Weights of a small GPT-style language model, trained from scratch on English Wikipedia: 442M tokens.
Each number is 128 + 24 x the weight over its row's rms, rounded and kept within 0 to 255. Layers, rows and columns count from 0. Numbers have three digits each. The size before them is the row's rms in percent of the matrix's.

# gate: layer 6 MLP gate, 512x192, rms 0.277, rows 208-293, columns 144-191
# up: layer 6 MLP up, 512x192, rms 0.289, rows 208-293, columns 144-191
# down: layer 6 MLP down (transposed), 512x192, rms 0.164, rows 208-292, columns 144-191
gate208 106:095118148161140122122130110135163105121115127121121106128153120131132103130122106149104127133144134152135139126110153148122111159093048149083153
up208 107:131149145128131156111139171144121136135139129131097115119092158150123080138162127154079077098146134125138163109129136116132168156164132144084157
down208 104:137131166156133104121142131143103119115151113100140120140099148119069111138188110123070130122146138150128150117139112152136118131131131180124152
gate209 093:145135116169133142155123138153121155160106134112138133133151091093153161096163180145140122123140154117115176127177155155149109150119209139140137
up209 087:100130114137123149138133185101157117128082158161107118154153133128143161106158155128142103084148120146117112127124165180108141126188129112142121
down209 094:144111113140126164123130123103176142098117112087133083130157121161104135142121104127160184159109149107139096158153128125172139089144107184121102
gate210 105:097136173112114173103120127120136129107142118129106119066126098138151151104114161163150152110107144154149124172171138182128146127116158141110120
up210 108:123200148138141118101141126156149142145108127142124120106136100165161135148118122108141142112148121104169069142146181108131109114128140122125135
down210 099:067124145132139129142104126104139159136094087128152118119149154121093132155136125149139143098092167129109093122087122052163112136163120121182132
gate211 096:116065125169152138131138092077151146073110138149141141135132081110126089156156097105167146153103160135116105135156113137171137146106115119118149
up211 088:152089121130125131096131142097149160162138125069150115121161134164157118133152105123125160114156139168153068129119116096112112178146087094136127
down211 093:122178130123091093115149107150104151165151114086142097122140118143144115141101126082095117122109134137134136109145115114135079142162066086107165
gate212 100:138108105089165115094091131124164152137116153132127133077138133159116107155113112106112126135156156151047159112153141171125119116107131121141106
up212 099:153132129110108141122133112063148114134102132118125174155118138097142144120171159117145133097144077099156101168157155119137077153069150111164122
down212 102:180117137118130124125128190146141126138102104118109073145097121108109124134074113123127126104139109087131120127130190128084100120122107138079118
gate213 101:126147159103153094110112128158099140144105141152149160119099144126105121114116107149124119112108088124134155163127110107104128085094174113162144
up213 096:101115128141153080119124165128104163087117134107143113129133170093109113196123142114099128133118077139116166145120127109125122186157167151125159
down213 098:160094156094103139137120125109148129131157146154120105151155101150129145150121152113110135141114126111123122121143160113118121105053155160116170
gate214 102:102122128088150144113188093134118145158126137122145131150188143150105111093163158096119109117145105129118123092162141121092124117135156103125134
up214 102:136095063138132129147100119138120159062110140134144147167104120111096130107136143088094110167144117110153148145164123143128112097084134123120126
down214 103:160078118091129127165131149166093108127118125145122132127112116120144148137147138171144083140124113073078159127118120111141142101099109130093114
gate215 102:120149129137110114106133155107148150130153144121105140119164196132091151182141101118152111108159109161104114108083146151095163144134119148123104
up215 106:140111107145132157131131108114127105141117139107152107115092144130130159141117158102114166143090144149178153116114119146177064101140164159114148
down215 107:130116128106148127122139107146135133098187131143154140115123137115126121094094129101057103124173113118099101116094125157135149164132128159125114
gate216 102:122105107138104104162140106142121152127053138160085149105099147104104118143160138138153123153147159087146128131124128076121122113116154139160142
up216 099:099119103131105070098125134136135136119171156116163142121100143102198079073069142134132162098116100166120110162090066144096107141123131122141112
down216 095:132089160145113084125139169115121152168134144092117127105118136121132130113081137098111144111083124149093105163087092121117119151123130128136201
gate217 104:142132122146129134132124132099153114097136153111118105147083107136134139126113081115099117123119138168143128126141120105142121080144132120137136
up217 102:136108122151125136151124108170135081113144134096112128131177132121137142155121161143132175078137107131104083071134123166084148112139125145144118
down217 104:095148139120105137116110106126141172135119138127112143156127168111161106115138158134110083145148144100094124105157110140115109148138137076124147
gate218 110:106106148115108123106127153110098086099149118132117163120101086154080140164155110131147137171111123125105093083137140134073142163166110109138102
up218 115:125103133117117134147117113174145162140102121101140084110141141105128138142127118122106128127136166146106142153099094115168125089098112134105122
down218 106:106096109103105112136055116111151162171120130143144133188119127120136150121091166136152118105150136132112153110112096099160118124059174151118122
gate219 101:165180146183143150126092125124141141125153179137140132098088115168143133158127112131125108135162106090123167169112094121147139096137150093088157
up219 091:110121118096103100088137123168150156113137138156124096156157136103113115137112126144150143142155150104126117124120120142140099125124126151153124
down219 093:119148158151152145116135114144113125136119125120126125100143143124119150111142095090140125155108178164117137161117168129090131109146153116147106
gate220 103:087114094160115150109099141140154133140099090146140141147089103110117116152130180149144094112098111109138113115122050166119124131144154128147147
up220 094:116111145107124157119133147127122108119117131147096144124082123103130111127174116130156140125171160094149126113132062164130149126146124132134131
down220 097:166102148148147150145163144116140118097162088098143156126118092123096147146169165171139095145153155097155114138106099124111179091149153127136128
gate221 105:132129154104095148154154146142125154085119111132143153140090156145120119114146110058107126148126126135148094159126121125099143154120088092141144
up221 106:123128124156122148113121176110163126123171136222165152133130122121134134138081155113122107141137122138151089128119103101138126144133151152146119
down221 105:144124104152096130113144091107121142140173108150105092096123113078131154165103099141123155097133071111146135107139172123111147154081134125118148
gate222 102:153135155183123132153194169137114142137086202132163135124172137144116131154148098106130110148147123126089110143172089151120127102129177106130144
up222 098:074143150129098086117159130147134124113137095103097159151087120115118104090122169116145145140122140163123099108074175134153109118122124152107117
down222 098:140125092149072113098110117115132116103144155142094146084167157113137110146134109100096109148156127140161123122127158128115087129153175139135164
gate223 104:124128128148130143120133148135128096093136147115084128106137114105124108116129094139164117145125138141113134153120088090112151146114172165124100
up223 102:120135109104131107138088167146091142131119106112070158149165137127134147099168097105128082124121104083130108122107129139129149172129120141096129
down223 103:183137147143143096150113106121155186124157128167152171110139164170145126174164126139164183115107165135094116152112123128111136137124120132129154
gate224 101:094099135118148128186139112129102091122113160120159122106130102130108133124105137138127114117116139109130112136182188115122150152139111086133147
up224 099:125144126070178154099148155123090137137119107114144104096102160113091130096107081140163141152143120150117126104093106115115133134102147140118139
down224 095:149172133175121135156124123150130127086105119120124124124108139134169100132120154117093122174115130139127125126112098161105159090129159110118144
gate225 096:141185146146108149119123063104133144099144165109123113127151110112142126104138133127116094126142119147053125112139174153131130101147136106126142
up225 100:122144174141118117096128127114123118148122081161137109107122127097111142128102097154123144136116111138111102115099106088104165126160143132145128
down225 103:118145142130132136153136153145108105121152132118155100119101131105127159121049132127133128071115141147116128127150133126136127129135129117110157
gate226 100:131118124119144049109133100097132101090133152119111124139146112153156103121124098136110138134175092114108108113145137150156093106163129139123108
up226 097:097094128113104112149092112188130132153080102151138126135091120109102155139132118125109132130097101130170131161085108122117145141119109107133143
down226 095:127113120155160153094146097092156104117129131118157132144156151123103118124126185140104150160135097145139142128181166132107185095135131139151095
gate227 099:128114126099175153062137136109172156110139163132105114120128151160104134126147143047133112147126147100113116098184106102102148122131104129135124
up227 105:111160125127093141157133166157114130126115131139150095133128115124135074168152123119110154137126147095139090131114122115120162131132152115091121
down227 101:144128125164142157152135154146083131065121101126134156158103147091095122116106067132134126138126130084126167117097137093133116151139174137102128
gate228 094:155150104136096161141148101111134119120128133068136127155098158129133124127157156134122167101181110133139098091102149142174104105104113123135075
up228 095:134114115129131095130115105126135144154093128131132162114166162148156113102103112115139149122157122119178097114120122109147099117133152099168116
down228 096:084170148129139103116107095110115124134113140165088114130108124161138094161145072170100098154172092146141109131138114162097090131106130111114161
gate229 093:144104105118105166107102093079106141112163127099143153135154129156143132138085124167105112133164115158130095132106164143133118131144118122143118
up229 090:110178114135158157143146133119100122124133101158160092134144123157106130153145162133101166155126152120149146126104147129071119144119150159159129
down229 092:105164126138109121146117109125124123101138167111124074124147106117061130151117109103077138136132106095126176151104098154112163130144180134091085
gate230 116:116167117109155130121126099088122139114115157103130160133098124091160071130103132101088139109083114160125106128130099122099154115125146124142134
up230 116:148100093156121138114154108163151119163126157126100144138117125141114134132118135135150119155136156119136109141144110129122125146139144093084155
down230 108:137110131102172154169133097142162107126143109171157105125151142158145131125141123136117101132172096174123164149099137110129109167135143118087113
gate231 099:127078088135148140155107127153094132112113147136150119149154135160118114117063132163122140157118140084127097103119131129131104104089125138134150
up231 094:148156139141134143150147111121118112116132134096086077089151136164111130139181120149168128101149122148158130116158124139099186167125138142151111
down231 093:125157131119098120134102147088135151140125177150149107111136170161160099161123128165118121102157115180106117133086150115172087136103162124117112
gate232 100:124125173127145118125137114092125117163128143142129153117135109151145136134117110120115067153103149139138136143136135113120149140111141119129100
up232 100:119134106124140113112098183133123104137121099082128142132169138121133122155120094164169175132184097151094128139115141137138128112156096130129139
down232 097:113136088138156117125119120124118100076137086107083129111173110123131139132073158100131094111106153075092137114151134142154088133131149126057141
gate233 101:114130127177082153131159162138117115105128124143114151140131159085113115143210171136121114109111112106109113134120147130132100136126097109124101
up233 096:154145121143107130126133158107122155119142171133146152104151124125139103087144104147138134166134120133128133090138121109162148152116122136097174
down233 099:094122144078125124121158141100182125155154126139141166108080126102128135124181125127120147123132116105161154142116078139133147134135140086145148
gate234 106:168176140058124160163139108194138132105104158117161117132106098132111124116172160105131153138148076137117122126127096143096152124131122132123138
up234 105:114117108124181135121166123108122147140117095094113095166116145146126168099128109143137155145116160161144076107140155134092155126138127111126103
down234 109:139132137135135131078122141098128145120101117140148095060153077100116121117142150104118099164105122121088138093116153122113150144172137152146151
gate235 102:152117137104125127102111090107150140126089108108109164152127144135163118134134139128116118137141113082132124133142096126167097107180126141133116
up235 101:087092159137114095141113144119116146147133083169146122124150124121100119125141141109173139107108130148187141125092081124167150154148163131086120
down235 096:114101071163131135109108113150127121118106113126113154151130177141099110146104109161115138118114123143152079121122138148116085107118144141117157
gate236 098:121170110160120113102092152163131110104137162115102136129135119139134115135098165057129160132132120130164144107085130171139125140106106144125133
up236 100:108110140097172130132135135159145128149128154122110154134083128133099136137137134105133136088136140141085105109164138109118106146128126151105171
down236 099:137123115119125103143135100103087108184141153114142139112142075145119182095128115150130116156146107194105063116119158113143176131156125142091082
gate237 096:133136109144146165135149117116102109140122114166115137167135138172128098176098107148122117128117125161083144095103148159111121176154077146106091
up237 099:063109156100137088126135109105099118119118090163130121149170151157161159166132158120187109150137125101127120131155127079156157137144103116155095
down237 096:115125143151159087141167145129115150146174102108116159156124111085112116110122070090119174137115125143112156100134084143122076141114145139064158
gate238 103:101177106149119090106130138139137135107108135127157106123124115131171134104167096152169129155143082141131132132140116123137129130141136141115048
up238 109:135122145139142165133116131128085146181138149135140101107118155107104109129129125107182148130137132115168094135113137128107152110087131100120088
down238 109:129137181075142144130125105128126162188115150158118109157090130151094129112099105159120146053137130146136093123142134139131139117132119138159108
gate239 105:140118163155125112168143135130111146100117118141144152142166123137094116155085105115147191128131167160140103135123162105129178160134090083139111
up239 103:141117126088100112065112100091127130127122138082066171167108120102097136141126122175085154137062146149113112118138164124098126097100128140146141
down239 110:114112151165121107103133133125142147120136151100142136089125086144124158078102135097107108159122109107111105096139132099120134127124140141159158
gate240 105:100140156121141101160145146116062141095132158107137166090115167165147122168164108132157123143110176143126097166123142103132160108133135146117115
up240 106:129139155125130146130148141137144083146136060133129122142110125101106118106092139144130141151098135107125141133112088110117125150095088059136107
down240 105:134174117177158094098169132134125133145093134156117165146124105101133155169139121119145169117158153147177149119127090098136120087103102145134173
gate241 103:157110140155127120100133114128167103103129078156109149133096113164112115131120125107112185111105134178127133135134152111071142120140102072137123
up241 097:099130116105083144127097123151133145131168109141143130112140126150144116116119117166117121129157133077120143144082136114102089178113099165148127
down241 098:122152128139144128124145149132118188125118132105116128114142126117164125142089112132072147144140112080127133130141125101154120138115157129145155
gate242 108:158110165110117150135110092111133150153124124129168154114132165124130146093119115132151140133120148118114128154098090111118094090158129156176152
up242 111:160129133101128097127142133156143123129156164113122177116126150121135120130162192102136132111098131110123116147152105121112140072129132116119193
down242 108:124149084134120120113113117089141131138153130122105122086144187160144138119112154102104128153109140117111110119126099118145116133104092146166078
gate243 102:127142133139110106106131051126148142099140127151172166103124134128141136115113118065104150129106159131111133142125155161139127147092148101154120
up243 103:097163088116174138115147124153115175141146149153121120154121122184121158139153104150179105133102100139126161179097141158156135139125118118157117
down243 103:099134134132158108093119133100118123130091144108132128136125157150116100106093133114089126143148096134162115143118126119168104153122094131121099
gate244 100:112153161118125126159117119111098124154163088144095130093118082057119118164132117160158175131108111144132111142162132150101147132122042113138093
up244 095:140118141158128149165111117127140185102127148097141146139117104072149112111143144109131087112147139115101114170099170154117109132132120103119185
down244 096:143116082092124115124118144135162118130132108093095127161121127132134142151114130146108107162178122072144072172090122152135164181129126130143132
gate245 101:125155121117176116129155130127096156151150081135119153143155164118111150148140112096142167119184094163111151099136133162120159124141172138124161
up245 109:155151132105118135132180138128121129156148097142126112115133123098106127182099107095133112122134116149161092138096172140151157114095055131092155
down245 106:169133137143127111137125125129144100098117117112093133179134122138154130165148081121123137094046145145107079111122096154103072100120145137139170
gate246 104:118118099154106125125119113155144153163109169140130155122172116131122123098104133120175153131154117108134119103135093114126145114118158138134123
up246 100:116145092139103143126131116098124137141115110125120094120131136145148120155099139139166121131113137117158131109143127125147104110120174144118111
down246 105:167113147141134159128122165123139142113153100114121119168114133176128107117152106094145157125135124161074158114108158127112104125115139140123122
gate247 100:110119154137129113137149131115153134136117126133170139168114094136154167181133132138139111136153134154088119117136071133125115126116147126119119
up247 101:087111118115150130082118124131167161125160118132141129140128125139145107113127110136129156142137143119106172136115163105122131120143111133110107
down247 102:140100089089142125116131139147153141162134059176163111104161121145143109158142123107159101099116127132133099097088085171118115115062170124112172
gate248 099:081136124111104175099149123149112108137113093133108108125136078131134150149132123122157163105114147181114097137115118162151136120094113119113111
up248 098:148139101108143042116096098122118123103111114068127137155111171156098105114126122123131118175147114117151169173140145158141093150154177137097116
down248 099:102167087140135105150085119101114134136113142131116189138134126148156093143136136114173134126183169103138119155142137124129118121129107125121110
gate249 103:143094071151147112155117122123158092109089141139132120149100172082165171106112120085087133097106123165116128144142136124126144104127133139094120
up249 098:130147126095112107126157159092185149117148120124094097126112111156140151100119095145147172145123128149131136136143124115143121104116159142114131
down249 098:125134137078134140137098131095109133120117139128100147167128105164102122076112086111106165097073070161116127126105119139092113111142153163146158
gate250 091:109104158144099148158133115116084118109167136108143118145154171152111144153084078152138103162166132158188119134103113148120092119118129172120123
up250 094:126077127152136116152108134124180124095150137119104131193098093147109104149127129167105105135121130120089140170144134136091116140087125114129136
down250 091:081076128122116125129130172115128116108125139137140134092160158141101089121118113136111131170107113153161143136132136126132107128116104127131087
gate251 110:103130136137144138134125113133146117112126107173114099099174127148143139081140085083107105122166169172103153090161094154111134107136105171129109
up251 116:148116153159129107103095145134148136130115132111161129123129108114091131098119147112159168108147119142111141160134143160187150119114121143088121
down251 112:097145104121146148155162134137160096140138154129124138151127106120182134159133118164139114122075100090155101094091114137129133121141167100169147
gate252 096:103144136135129161120120138094179119127166129113102121141112131147110145136085106101154157119185112089140132094108133148127114176116155126118113
up252 095:124092155109096139144141170110167122151146088142127127174108071151138151129116104098115130131138121189147150111139142130125139110138107171090137
down252 094:139108130115124171187144151132132158128085142102145099091114089092117164132153154115079127143110153154121147127130140111118126124128132149119155
gate253 100:199141149121110126096083116168091138120134127161153094128117072146169082138152125130152118119180134105112145153086137069101159131171111152094130
up253 101:142106123131083114142101109140168083120165154128127138181115119111075162091135130158099137156129083139083124095099108158112124123131102140127154
down253 106:134111133149153116135151141120139116111160180131126081131119075140100115136095123157092125120136076076161128135089128155189112106089134104196104
gate254 099:110115106119126139141143117138121158145103156059138149110164118126117142125147075159161174100161082126146105137129143112130132143098142146095148
up254 098:136153121145117149101145125094130109145155117120141112151115148156147129131103167119118123108113162153184123108146119127121164112112132154140131
down254 102:124102140124082135051168140153150126121122153139135146141126146144133109102137145124102059091147087112090154118155132146133108141142163128106080
gate255 105:181115147165115131138140154129111119119093135112177165139121129139155105122143084129103139125131098111152126159133141103123118160109132060058113
up255 102:101124108117128082109094111138117098123137101117124116107134106122109122142096128150143156128134115152141102140115116107109128130107134139120115
down255 100:107106137146168121138101104151113126151158080109087122110123105104153169068146170126146146169125098126141145137104131128083120130147154147181127
gate256 102:046141154129133079155091141116070160134096123128135147104123091161071148122119145128121099127116111135141124113135090152103148162130118172131119
up256 101:147069083134129154125151159133133091106121118137110068136153105100137066146143099090138111136141115153148100110142125132129131118108114091143116
down256 099:151188109138182174097107067121120105122108168121147158155093179109167169115135141158120119102123130158100113130136138140138145140115104062137146
gate257 101:131127111106092109120096140098115137104106150083117123114145110116149112128152123128165160121112123109137081127107083109160118188151172113117124
up257 101:124125118154143126123139120140136119125126154139075159126146150146151117079177108111146155071141094096156126093150104184134124127141129097112142
down257 096:159128176111128112135127187114165116132148137140122145127149106136133149138167130130121119139105121112112120151112106127110088116115121131098129
gate258 095:100167147120123129137084127134136156091142150089125131142102134155085096109141130116139085105120111088163174097131093139065080118131152131145159
up258 103:138127140153129139102178126133122137164122127126099110115142140046191155146082092155157119101156124150131146154109133140162147110143113110134146
down258 101:110131149109137128088126071129129108137108139146096124145147092150092061106130147146127147112127142096161169096143154076148108150103137131079143
gate259 102:115095139115110152147087115116145152097107149146114131136105147107127158140165145140149133144172089179132113128115115155145187114126134171131112
up259 098:148156150144108121133175113168127084158109118137146097089140131128126089125083099098139139124141154109101128089120164138122105106127143099078095
down259 097:129129132157107094117163115122146153130152132167119169176168160165110108135124083107131148125136087096129086140142103108138122114124121123143160
gate260 100:101166110121093099124149152153138129097168125125186126099136144139142092146143120155136134153134149159102105132159115138153091145163122141098100
up260 099:154175179123141099077118129068152147120147105144116119148142114103132120126113143127168126147143066145147107121136123121124122136121181122108142
down260 100:144089094104149173150146131136156161116128138159146158091107118120083126129137147128114113118101112184111148134107101080144112116133112125144137
gate261 100:121078147128100142123120111120114164137153166141154159146146155120131138072120138133128177121103095132137107138135116128162072079132127096094138
up261 102:122148134156127122105117103147089129173143108144113133149151119096116140107123162071166115141152135116110145139162088161105147141136137117119092
down261 102:135147089108121126106123087117122092117106101155136098098119142138118069156148111117120127144105148177137133120122100119113106123132137129082125
gate262 099:136140098112135122142124147151136122170139123157145127163117118095124122093097118117116102126114144153096091117171127132099103155148161118151108
up262 096:141125164132134135143166170140083129153105116098159139148130141113120118125149121128073128098132122085167095161158087138125104084199135112080123
down262 097:105134120091159087089127160140152134130124104146131117128133156169138166156103104118151148131127139124171114120112139143144173120150139140157110
gate263 101:136131112187093162132126104071118150155137115104150134114095120128138097093132132096130123180104113121093119139048115112114143141137139136119123
up263 102:152165144136085150088126114127122141106161111123129146157096113112122183153114152125118150151108154144103110151157101130163108102132106096130149
down263 101:123110110161078124103143159153137074131111121145153112123129121111123163137142109171147111131106130134117116114143147124115106132130136136173115
gate264 099:176157112122107140128115116136109065133088163130128110089075135113129112127114120135146118156096076137116182197140139157126152119092136150214138
up264 098:167142138092157120138119110158130108139154101121150137112124125136111121122147107124147154105131134098121104090135119104092147080166120133120123
down264 094:118149045128149121138120101135081120136127126154140109121140075134123129118101156090145165125135120140125158113142099093148155135146120115155125
gate265 101:161084113151089140126122152146066111072112106096061144132145162126143140141114086155107142174138095076124113161125147132117130126131131138105149
up265 098:091088125136136134140118085143123101164156100084165141138123104117107105130138170156134109158165150110134120131130144131110087169172130133144077
down265 097:138104135137125143121143101122136098157118133156118111087106142139106093124121134130132112134160118117083121155105177112146067133165162185113101
gate266 103:085099110110103142108146109132119150130100144128107141074117177148153080115157110143137153120143105155121136145111117137112132182120097119151095
up266 110:141110143153131110129090132142192088135114125153119103192113094152074122121113153106127131148147168142117105101119137115099140095144113123101187
down266 106:115142091105134126120106135117132143120150161137091115103056128111137110140072103129131147128117060143132092157098124116102151158138138106125137
gate267 091:119132123150113112108133145134127172107097151060160128089085098128141098102105108101145126154140128121168105096163076091095112151143148146137110
up267 100:137104092118162154114091093145077107097075129152139142101110137138136113105109122151097112147123156101143139153129118150102086146116158143148151
down267 099:137109121108116145111070123152110193131129144129158124147134132131135101133114128122135125130111097124141118101172093102127144152144131130129145
gate268 101:075116105126125169110110121118125122148151116125075131098130112146099120107132100119115121104141119123099107162108060125174116087142153114103090
up268 103:147102098112128124140127101146096136118157102099125126177141066122127133158121100083133122152106052145174140083148131105104109149135126149123110
down268 103:146151131154136126116108099089087138086093146107092156130092097101129167162101111123106154096107142163141190147124118084110127108137093175140123
gate269 087:218103122111107091129159126121134098138112129117111145102108120147123115158113153133102112119188121125132109123158092156132126172115150111113122
up269 086:109126136189111172145122120102099155149090138111094116112149103136141116143163100160132114098124160141107140167153153152142113153110136125118171
down269 087:161107130171167124151147153132157128136120169155080132098104152175136126135146125108101132122117068149123140133137109112092079149097139160142094
gate270 103:131116139128107115158103111130131151152127116123114107096104130150142121105137138128117179114145132151131111094140128137138164126118103143162088
up270 105:139162109116143142132136110106140158129122153143127135139100141163130125143119126101121076101171152193106108112059104113114110159141148132127122
down270 104:145112148140087126146106131162146095123119156139131114119108123123066133110122112157155122134081165080165142140117123118109127144102115140113149
gate271 105:160101097147121146142148112130170122129110113087139097079165111166153112113145133138144134146079107132106133146143146158144074089130151123118089
up271 100:101131135135089122185176140094105158125088129126149107100144132107132140107135159100134124165134089150078132151078150161124075149123162131139126
down271 100:171114163109106126139113135141138175139181139135142145086109158112095104106116145124095102094134145141093119089114127151126145101139110145130128
gate272 093:134121096116153117119125104127150124092131152117131157122141117123139122112134118143104148145131130153114137123150119101129085090174079138149168
up272 105:123181160143139135115101114108146134130104109161140180084118120121171106136179120131133134146129116154133144159147110113122059141108150153115168
down272 095:139099144121131129123109140158142154139152109105156139147126104085114154169179107154082149140120148156136122144148142146137135177146090140108131
gate273 099:156157141151088143173111139109123124176112145078149185118178087152101140099130113132134148149103096098105118138175062128152142136149088149131125
up273 100:154207103114147084147134104167123144101120160106111139095102159111090155120148136146165082128084155112132129124146145125093127106098113146118106
down273 097:128127148124120131157080160112171130118121127090102163107115130112138154145159116128135104095088162080132136095112112077133100125115143151097153
gate274 103:110121092144136146138133104128149088140133126140081136157119164128151136143139075151122129114149113103098128148138163150156093087136128128143134
up274 104:137167102096100137173115166102136109107124171123133120160108120124153114125110112128119151134174146154108133128137098111104165126154098135145128
down274 103:123155145100145129147132110148122114103118114131194154165161114124147129157104122154145196101139133176155131118169144099086073131105109120139163
gate275 093:140116102091083083142137124127121158146117148179129137127137141097159113119092119151145168137112118171162120102120109151128092124159142137144130
up275 092:151104124144111121193119147105127056122103121139109147099105112142158133097135173105114105183082133118106142117155118170131115121144145111069120
down275 094:106127129101115105136138162140109119145144118122168119115162145113121134157135095154124130170186093126122177147149109096143112160142102122167132
gate276 099:134109191140126084099124096144111098122123118091123125099130147138130137125128116124127132105103124119131174156128144142091094117119116155131119
up276 094:140168145142097129098107114095150139107113154144128101123106139180121145092134113119114167133102160088101154099100092126159152117147164107111118
down276 100:143157147122096182134145114175115125103119166133140113151137096159111146114136148138127127128125121160173134176137146135156097151141135089116111
gate277 094:122131141119130121152130121131161112167159131154126170132131149116167117104108113102116162123146149151124106174123135158175156163123115124109148
up277 097:116081150159129176155105101102110152142097124120117109093089099113148108115154120155121112147151160117113129112099120104135117077100137166134119
down277 098:136155117131122150127123167149133124137144106138120155085143134188136149150145131137128149154134135120105123119137078110111109097102112131115127
gate278 098:134121137088094117158115133153126120106141101105120132139137122144129154134166103152143122143136069129113168136138149161115139149138143170103165
up278 097:154161093134149101102136147146142103130155109135094123120101118114132130174126108152129168167122146153108126104127129095144160137163101129108134
down278 096:139090102092124139129107093118133165094177152144126110135087110137131158130109104154120137108152140137159115098105128109114124114160124169065129
gate279 106:121109171167104090129111171139115093124156142156091149169144140118111111102153115113147117117131150162123146126147129115142142108117101106104110
up279 101:134095135158114152105156092150122121174137155138181121109122137173153141127117149121155144116134131089088135119120112110104088160108117169155141
down279 104:127142118143124074124124139083127091125098136126111108102171119106137150127125149141108110130134111119157106164153084141144091095146099120099134
gate280 093:131155153172088119129138191157112108126078122104084127159090122099097130111092123132151152148144157128145155125122175167160130122108108113135153
up280 100:112106102132154095154145075108162124173111126110087117178079092152169115093143140138115105144090114112131134087131094127146119123120117156116117
down280 101:140140156113102131160114120147135117148151137181097142162153109107143129113094142113109090072100107150125129155111080096109185095089139110105153
gate281 097:134119118116063112135101126150131125151092117156146185124133111103109173156158071117153124187131148114140127113138156167140128110145147150140111
up281 096:182158149156074084091137149136139126140081134096114130118129114116163145106156136135146091118157150090125102133074105122108110103149102111075127
down281 099:176153115112177116146129132112126098112126105145119095173157096116125116148053107129161113098150081131146147121123093158155160124165107153095121
gate282 097:112139113122144129157098153159098174133099127180116202169142124139126099165130150112103133130148116128098127134165128133102168174163125122100135
up282 097:078140123137118132052110131113104133139151133108152108104141106088109134111156125119098090093123101155145093130145115116148124116132103123169090
down282 097:162136155129120159110155112114113103155137128190102101150129091122098168093101163096142105168134151092128125146115072108112108113125160105154127
gate283 106:170152141176103152092143116162139104139119133134105136157143133136139122105137163125149132156145136118150148118140159139113128148124131134139139
up283 103:092131134094121095098107130141115121122101149139125148118173078143104140112164120126162155072163116069119117106113112136125130140154109145108118
down283 102:113144150134106127101136137104100113107132103088106125137123085126112148129123126096079106109130119130110149155182114185123118103111141125148125
gate284 103:092120140176118132137090137130130148140124135152131152074140139123174116125138144118126130084122093148113119105099126165133127176160117087123182
up284 098:120117111099169123127142117156126143078132131137124171154134170148102086130113173115140152122078106140148089127172164128131109134156153135142160
down284 100:088108095112146117121125119111086172154108107169105110151164087127178101082137174137173147094151129135121092137130166125142128158105096095101089
gate285 096:167142125074136141126116116126176135137096119110098136109103123149119151176088116136143110145134141076137115077162093084112135158142176117071109
up285 093:124153141119134109108103098079162111095149124091131079136088114138126156129127115133183160100087091125174120129120139133107120129129145119148129
down285 097:121141127091136140126119096106115095128132149131128110129122130097168126157142136115063114127167138121120134145111126137127175122122111102131089
gate286 097:142155109194117131122084174109152131126133145098145076112092133138168102124152104150108094135147109122133136133140129119121115116147148131162090
up286 095:129158135126170133121113091107123154145097135100118136094098158134100130100105122146172135150090133178106107088180145109113098112133132123174157
down286 092:146107124132104089116074171156083118158132137132142119103172165141116119139149123150121165148159149103139093162135167096147092144137142131165107
gate287 099:136181101092124144123126137105128086111122122111152159135104116128136132145124112145142106135113141144139149122120118118113144148139102134118066
up287 097:116077147116097116091137096135175170144095150138124118150137092104101070131074110139110155122115164101188122108108162148128152122157144189111133
down287 100:096113155180137150102147116159122145137150136108093124054154118116125115156105129114117109116142120109103134153110130106117162125124121094133150
gate288 102:111105122166122124107147104119115131157124091102129165132134141073144143168120126164134153088111130089108143084133109113109126121105084098137128
up288 101:129122115105108174125147118119067130125141152098110139138078110163108127113109149134101169123131163138147133112140121134145107106118131141135136
down288 101:166077115093102116117090139116150148121107166145167163144142116133120105123097170114100114132201113140143121173173152112105117126136112131133144
gate289 101:103153150134153140087108138119081140129144157193124133123161118108093143169097130085122102134118112147105135110108136101168124124143136150139111
up289 097:094105128158124103140125126117173130111104122087152095148115113124147122123110118108113097095132119131117112164158134125118158104118138097116102
down289 094:152119092157127136156117153127124111099112133089138112105107088138132168124128126121169173143138143143089171164097126155147142102117159094118177
gate290 101:166168145101143121095147129129137111112135121148139120166138091097123125116121089130126133117086165117138139160143100152101166130133114098129129
up290 101:119128147127114092137141153127141137157123134119120127127162119109119123122150090120135097150124163123128112124155143053142091128146156120104122
down290 097:097114141171138138128128114128100109123091098096111104105139128122110123146150134128097105146166115174159102118104140113148119132110101159123121
gate291 099:097115164152121126122109111136129138097130175127127149079123115117107093158099145160155126111120111133108116157154100131125149103127122185098100
up291 099:130155177104145177105143117140124140124080146081129142123145162141117136104109126130131165108147119114105115164180067113106164130137127131103066
down291 101:117135192129141120088153130142103104167116116078114126120173129100101104136119126102139083143083119129118128102115088113120139104127086123126156
gate292 100:136118108127144128122155166121086133141170089136129088119113121165116122088126133126136142091178098126174135121112113129117147130169081090131109
up292 105:141112143111178118106123088122122145126097151125129173123103134092105156095108132128158112105103131112096126111092123139152088100088108166116112
down292 106:151130141101132162130081096119148119097151144098136181153100121139146164110149111116117124150100134124150154112111154106166107149128119139119152
gate293 102:124144131157134133172161134160145123139166122153129169112149130125124122101084116144103146136124111163123169157163087109146094097134126122138107
up293 100:130152168150105105156090114153140156123142084123132137124105136113117126144090132141137108116063146174143155211170113147095122108142112148142142